{
  "hidden_size": 128,
  "qk_norm": false,
  "attn_scale": 0.177,
  "init_out_by_depth": true,
  "beta2": 0.98,
  "weight_decay": 0.097
}
Each number is 128 + 32 x the weight over its row's rms, rounded and kept within 0 to 255. Layers, rows and columns count from 0. The size above them is the row's rms in percent of the matrix's.

# layer 7 attention query, 128x128, rms 0.141, rows 0-16,32-47, columns 64-127
size [ 78  89  79  71  92  90 119 110 103 118 110 125 131 123 111 142  81  86  82  94 100 104 101 102 102  90  87  85  96  98 102  96  84]
[[149 146 132 148 139 117 108 144 105 141 118 100  74  90 183 106 193 139 135 154 193 156 101 171 148  76 137 151 143 159 148  45 115 105 113  97 139 144 119 110 136 121  31 120 126 131 155  83 140 172 134 129 113  74 171 151 160 118 167 140 105  92  83 191]
 [ 99 142 132  45 167 105 159  74 115 135 178 132 156 138 109 104 140  93 160 121  53 150 147 119  66  82 159 148 144 120 112 100 133 152 111 153 113 114  78 147 147 142  94  93  64 115 145 138 147 182 121 150 155 161 135 149  73 148 141 148 120 118 127 127]
 [146 149 125 137  98 131  73 137 166 137 129 146 201  98 113 133 143 172 182 193 172 180 125  79  84 171 128  90 129 121 142 177 104 158 154 134 169 130 159 118 124 186 122 169  60 179  92 130 115 117 124 141 139 109 116  86 141 157 228 107 160 159 129 155]
 [128 116 117 141 140 138 132 101 167 145 161 122  64 162 131 113 125  74 125  61  74  85 117 187  77 136 189 126 113  85 106 134 113 155 128 130  83 142  91 171 133  37 150  87 152 116 171 105 119 122 126  98 128  88  98 123  80 106 126 192 192 165 117 109]
 [176 126 167  79 145 114 121 117 100 112 153  81  34 109 125 158 133 152 118  93  56  97 162 163  90 117 173 151 193  85 106  87 131 117 109 187  89 119  85 111 117 117 110 119 144  39 131 111  93 159  68 117 169 123  79 174 154 142 149  84 138 162 144 113]
 [ 57 119 122 133 157 112 115 168 146 120  74 116 178 164  76 109 151 110 150 146 148 127 146 134 111 118  69  65  98 139 112 132 103 115 141 104 159 165 146  97 176 187  95 138 129 133 100 115 133  91 170 136 117 183 118 114 102 155  90 154 113 147 154 102]
 [104  79 126 114 150 142 121 146 192 160 177 100 114  96 139  79 124 133 120 147 159 181 152 140 120  62  57  87  78 153 128  98  96 110  50  92 155 112 161 153 133 129 104 126  97 165 125  91 131 116 194  91 103 118 201 127 146  84 116 181  83 155 137 125]
 [142 135  25 120 117 108 156 182 162 189  99 173 177 142 130 181 107 167 143 105 139 160 150  77 174 128 107 103 123 130  83 193 146 117 183 148 167 151 144  97 116 127 161 127 164  84 153 115 123  70 140 104 120 130  85 147 188  47 145  95 103 157 108  83]
 [115 168 107 148 119 106  99 142 108 118 126 138 133 156 134 163 115 163 128  85 124 112 124 151 203 183 144 185  76 118  75 137 115 116 100 130  82 128 150 123 115 116 109  48  82 194  62 140 181 128 133 107 107 122 118 139 107 117 108 139  87 106 160 127]
 [101 123 175 118 144 140 115 112 132 140  82 182 147 137  88  65 144 153  82 157 178 132 125 121 134 154  71 112 148 135 124 102 106  59 131 163 158 128 125 108 106 199 162 106  88 141 184  82 121 145 156 137 112 142  71 144 178 117 150  98 131 127  92 140]
 [101 120 170 112 145  80 100 107 104 108 117 113  81 139 122 104  89 106 118 149  96  83 106 140 107  89 123 126 139 115 193 170 137 166 115 124  83 127 139 175 149 111 123 130 195 132 129 151 118 172 116 112 137 161 147 120  93 249 129 112 132  44 140 147]
 [ 93 118 131 198  89  81 132 109 119 185 115 149 163  75 115 143 124 129  94 104 142 133 195 154 104 110 176 179 104 141 115 177 128  89 118 122 131 153 157 117 200  95 110 153 100  82 106 131 123 113  67 106 149  89  85 115 101 160 125  69  77  91 162 139]
 [111 128  93 162 192 152 119 148 130 171 111 126 104 132 143  56 112 132  88 128 145 168  95 103 174  79 112 160 122 152 176 125  70 118 112  75 155 115 136 118 162 132 182 118 141 175 164 123 127  81 163 118 147 164 162 140 158  84  70 150 140 138 164 132]
 [ 97 123  54 191  85 162 112 153 140 109 125 135  89 168  91  70 104 116 139 104 134 169  94 113 132 192 149 140 154 151 147 128  90 112  94 120 169 152 142 169  88 107 171 110 135 149  94 191 120 163 169  96 107 133 147 144 122  47 165 129 181 144 160 121]
 [113 111 114 105 149  91 126 152 137 175 169 135 155 153 116 175 124 102 132 240  91 107 115 173  88 138 120 160 104 119 157  98 151  97 128 121 110 144 118 131 117 116  94 140 107 106 107 124 137 100 115 171 119 101 115 145 140 154  90 117  76 140 170 145]
 [ 95 107 146 181 169 154 135 163 164 104 155 161  81 152 141  62 118 136 115 134 134 167 102 122 174 161 136 183 127 134 105 113 118  68  52 115 113 113 144 141 115 125 133 129  79 160 184 118 156 121 125 154 126 102 174 130 178 140 172 185 154 201 104 140]
 [ 73 172 192  62 146 107 163  59 168 155 193 133 114 116 127 174 116  92 153 115  54 129 164 147 151 100 142 162 170  53 143 152 123 104 124 135 140  65  97 128  98 157 116  93 160 109  84 117 170 112 138 126 136 153 140 134  79  99 108 174 133 106 132 113]
 [146 151 138 162 114  87 129 120 112 115 171 124 149 151  86  86 120 153 155  92 114 124 138 134 102 127 152 159 156 142 122 108 156 193 125 108 169 151 133  90 142 130 133 122 136 199 132 141 174  67 119 166 120 130 154 131 105 142 185 174 112 185  45 158]
 [ 94 108 145 105 187 142 136 120 127 132 141  91 135  88 121 120 118 103  95 148 146 130 124 140 152 125 132 161  93 173 112 119  94  98 145 127 147 115  71 141 130 100 105 180  89 142 181 120 128 218 123  97 119 132 136 127 106 150  86 108 185  96 181 115]
 [100  87  92 110 167 134 148 122 156 164 166  77 148 156 138 154 122 106  87 138 132 120  98 167 169  84 106 101  75 161 138 143 160 179 188 109 166 159 100  62 157 131  90 158 124 196 183 135 116  91 156 161 180  95 189 152 144 108 111  84 108 187 181  87]
 [173 168 190 109 157 132 145 210 106 133 177 130 124 177 113 127 119  93 113 151 154 105 136 110  94 143 114 132 161 141 141 132 137 130 161 172 108 105 115 148 191 100 114 148 100 145 149 174 105 110 139 137 126 129  68 112 172 122 158 153 100 163  91  96]
 [139 150  94 139 163 135 152 132 153 100 129 166 206 192 131 176 106  80 108  45  80 153 132 119 125 120  62 139 130 135 143 149 120 184 135 116 120 120  66 142  88 122 151  56 135 131 152 117 178 200 133 151 177 141 136 107 132 110 148  96 160 122 179 154]
 [131 101  17 105 112 135 131 163 119 186 139 106 144 120 136  78 139 176 134 156 171 173 151 140 148 120 171 113  85 179  88 184 162  84 129 131 156 115 195 116 137 132 110 162 120 137  98 101 129  98 137 163  94 128  99 141 129 107  91 176  87 178 146 123]
 [ 98 121  92 157 118 130 144  84 116 178 102 140 133 137 141 128  74  76  56 101  60 199 158 122  86 121 148 130 183  92 136  91 124 162  90  95 126 138 120 105 156 159  96 151 127 155 139  85  62  42 139 122  71 111 200 179 113  92  89 130 153 148 141 123]
 [ 79 148 156 172 108  90 117 110 157 130 124 115 120 139  57 123 133 131 192 142  87 180 135 152 141 181 138 114  88  85 156 102  83 119 129  92 129 126 111 129 144 103  83 135  94 121 107 151  86 101 139 151  73  89 110 159 172 166 145 130  94 110 123 132]
 [ 91 115 136 123 137 125 159 143 156 124 133 123 204 109 131 203  96 175 145 144 167 160 116 151 235 124 105 171  82 129 150  84 119 191 156 104 195 150 118 143  91 101 123 157  99 153 146  82 163 126 141 136 143 124 144 161 158 126  89  77 120 156 136 105]
 [100 130 132 127 141 111  90 130 122 123 151 120 162  85  87 138 163 191 145 110  94 143  68 148 184 108 170 155 125 119 174 134 113 119 109 179 147 130 167 138  94  42 156 135 122 110 152 121 197 102  77  84 101 142 101 104 131 152 102 146 109 127 140  88]
 [ 98 113 117  72 110 181 133 104  91 199  97  91 102 154 168 106 112 138 131 140 205  97  75 121 123 115 128 137 150 123 182 101 135 147 132 123 133 130  66 159 210 193 112 142 146  85 101  83  91 193 184 168 102 123 122 150 105  99 157 128 110 128 102  83]
 [122  91 136 137 149  98 141 138 166 185  98 205  73 101 108 104  98  95 110 128 115 114 138 114 114 141  94 115  90 128  64 175 202 131  86 111 105  85 160 159  99 112 161 134 124 144 114 109 127 126 165 135  94  84 123 117  96 113 120 137  88 119 148 166]
 [122 166 159 195 153 121 153 156 117 166  94 109 141 125  99 118  99 127 103 167 119 195  74  94 133 127  98 113 101 156 124 109 105 125 125 101 147 135 135 161 115 217 131 151  70 177 176 149 118 142 119 149 119 143 157 121 147  66  62  97 123 176 140  95]
 [144 103  91 149 140 133 117  95 169 100 125 132 125 139  92 131  91  96 179 105 108  92 109  79 102 135 150 167  58 140 172 149 110 103  97 140  97 122 121 158 173 135 121 137 145 141 112 134  75 149 140 120 152 148 211 158 137 133 194 117 123 130 158 111]
 [154 131 216 140 187 147  82 113 165 125 179 165 112  93  77 116 160 132  58 149 126 122 119 150 112 114 125 179 100 123 152 138 100  97 222 187 166 117  94  76 147 100 100 136 120  63 118 106 130 120  74 153 139 142 128 127 180 216 143 131 103 116  75 174]
 [116 139 175 115 161 145 171 172  62 193 112 132 131 133 115 161 165 118 149  94 160 130 111 125 103 118 145 147 131  77 114  99 130 140  95 108 162 117 103 115 175 153 141 168 124 126 126 105 140 113 137 140 151 143 197 112 221 116 146 164 138 109  90 145]]
# layer 7 attention key, 64x128, rms 0.135, rows 0-15, columns 64-127
size [ 81  77  88  84  93  97 106 102 106 132 117 122 119 120 107 114]
[[110 100 143  98 129  88 137 115 146 177  67 155 148  67 149 127 112 148  74 164 111 174 123 166  93 130 115 156 117  95  88 158 119  99 162  67 109  98 189 146 178 148 129  97 134  66 106 150 159  89 146 173  91 178 203 126 154 154 130 124  95 167 164 133]
 [156 159 169 194 147  96 129 100 185 141  39 181 167 158 124  70  74 102 155 156 175 167  51 169 151  62 149 181 102 126 154 122 109  81 138 115 115 156 139 132 112 109 119  98  69 135  83 128 110 106 113 130 119 131 144  86 137 111 139 128 118 144 105 142]
 [146 156 155 108 202 122 118 114 114 183 120 185 128 147 148 133  89 104  93 158 118 134 103 102 124 129 102 157 148 170  74 156 160  72  93 125  98 130 154 109  83 120  62 134 157 100 145 145 146 135 136 155 165  70 116 170 110 103 184 164 120 121 104 142]
 [119 147  73 140 107 161 105  74  97 139 126  61 115  77  88 121 175 126  96  85 146  70 118  94 100  96 144  89 191 107 147 127  64  90 117  77 167 131 160 166 135 165 113 139 152 124 142 108  81 143 156 184 144 123 146 138 112 200 142 158 127 167 173 125]
 [154 117 131 122  91 149 127  98  95  90 199 107 109 124 176 147 138  84 117 146 129 112 182 173 157  75 138 116 128 132 148  86 224 120 143 148  77 170 141  99 103 137  92 127 207 116 145 153 122  97 162 102 185  91  87 130 158  97 136 132  65 140 109 123]
 [ 92 130 117 126 177 165 194 146 157 169 161 149 174  99 144  56 152  77  65 130  98 100 122 154 136 152  94 169 129 121 164 138 168 112 129 126 156 162 155 156 130 168 150 144 170  81  90 128 164 156 137 116  56  99 165 123 169 135  82 181 135 179 132  98]
 [120 169 145 140 104  70 152 167 146  79 128 146 159 135 114  59 100  88 162 124 131 128 164 126 149 141 135 168  93 185 119 149 125 164  79  87  78 115 161 127 118 132 132 141 142  80 111 140 160 143  88  96  93 147 161  96 118 133 126 102 134 109 180  91]
 [119 145 145 168 239 168 139 146 121 186  78 159 129 150 106 158 114 117  74 111 152 101  92  95 163 171  92  97 132 158 155 129 103 139 137 115 136 166 106 146 163 103 115 127  93 115  85 108 137 161 153  75 138 140 126 131 148  89 171  99 156 173 135 103]
 [100 150 143  84 134 112 121 150 126 144 133 105 119 123 131 138 187 168 138 138 111 113 147 141  98 152 130 142 125 153  93 134 109 165 135 146 164 145 125 122 156 146 137 184 128  89  47 202 146 127 108 186 120 170  65 118 223 134 136 118 153 129  54  97]
 [177 144 162 128 168 100 113 141 130 135 156 133 120 168 136 128 142  87  86  94  79  75 116 129 152 145 114  92 159 126 134 113 170 145 146 169 193  40 143 141 121 110 124 120 144 100 125 138  91 146 139 182 105  97  85 134 145 169 161 181 104 145 113 177]
 [150 173 103 118 161  79  61 128  93 138 170 101 136 156  76 133 157 111 111 217  96 130 143 185  81 121  94 119 118 111  95 160 178 132 169 160 128 131 162 181 156 145 163 127 158 101 159 123 125 110 115 149 127 142 100 106 105 177 100 163  96  92 111 132]
 [117 183  97 157 135 137 148 105 144 173  98  88 130  88 127 109 107 126 127 106 118  85 169 136  76 131 176 142  75 140 135  71 125  52 144 181 161 108  95 157 191 136  83 128  93 141 104 117 104 173 102 132 200 132  90 160 106 206 181 138 142 123  74 168]
 [121 143 120 137 137 147 106  94  86  62  45 139 142 145 135  42 154 143 154 121 112 149 135  80 126 155 111 173 144 112 162 121 151 138 106  61 149 136 121 123 112 166 137  98 159  98 170 175 117 116 177 104 111 164 172  99 117 100 184  96 202 146 137 130]
 [118 188 145  84 119 121 120 163 143  95 110 164 137 132  80 153 151 145 142 122 103 148 131 187 105 126 136 153 160 131 163  86  75 135  86 160 109 137  54 129 116 122  91 137  70 107 152 125  56 111 112  94 160 159 132 131 227  95 123  69 170 106 147  96]
 [146 136 113  71 137  91 127 127 126 188 145 133 174 112 103 118 116  97 107 214 131 139 178 148  70 130 122  79 147 167 135 191 199  52 100 155 107 130 186 117 146  93 125 186 112 120 127 104 186  94 104 148 136 122  95 178 109 169 154 172  86 146 137 145]
 [120  99 212 156 106 152  87  96 160 144 164 146 173 142 134 170 119 148  59 131 140 104 124 118 170 135 126 128 160 129 140 124  55 159 105 169 124 107 122  73  52 157 116 142 152 151 151 152 108 155 113 161 118 110 123 158 126 130 150 138 145 168 144 125]]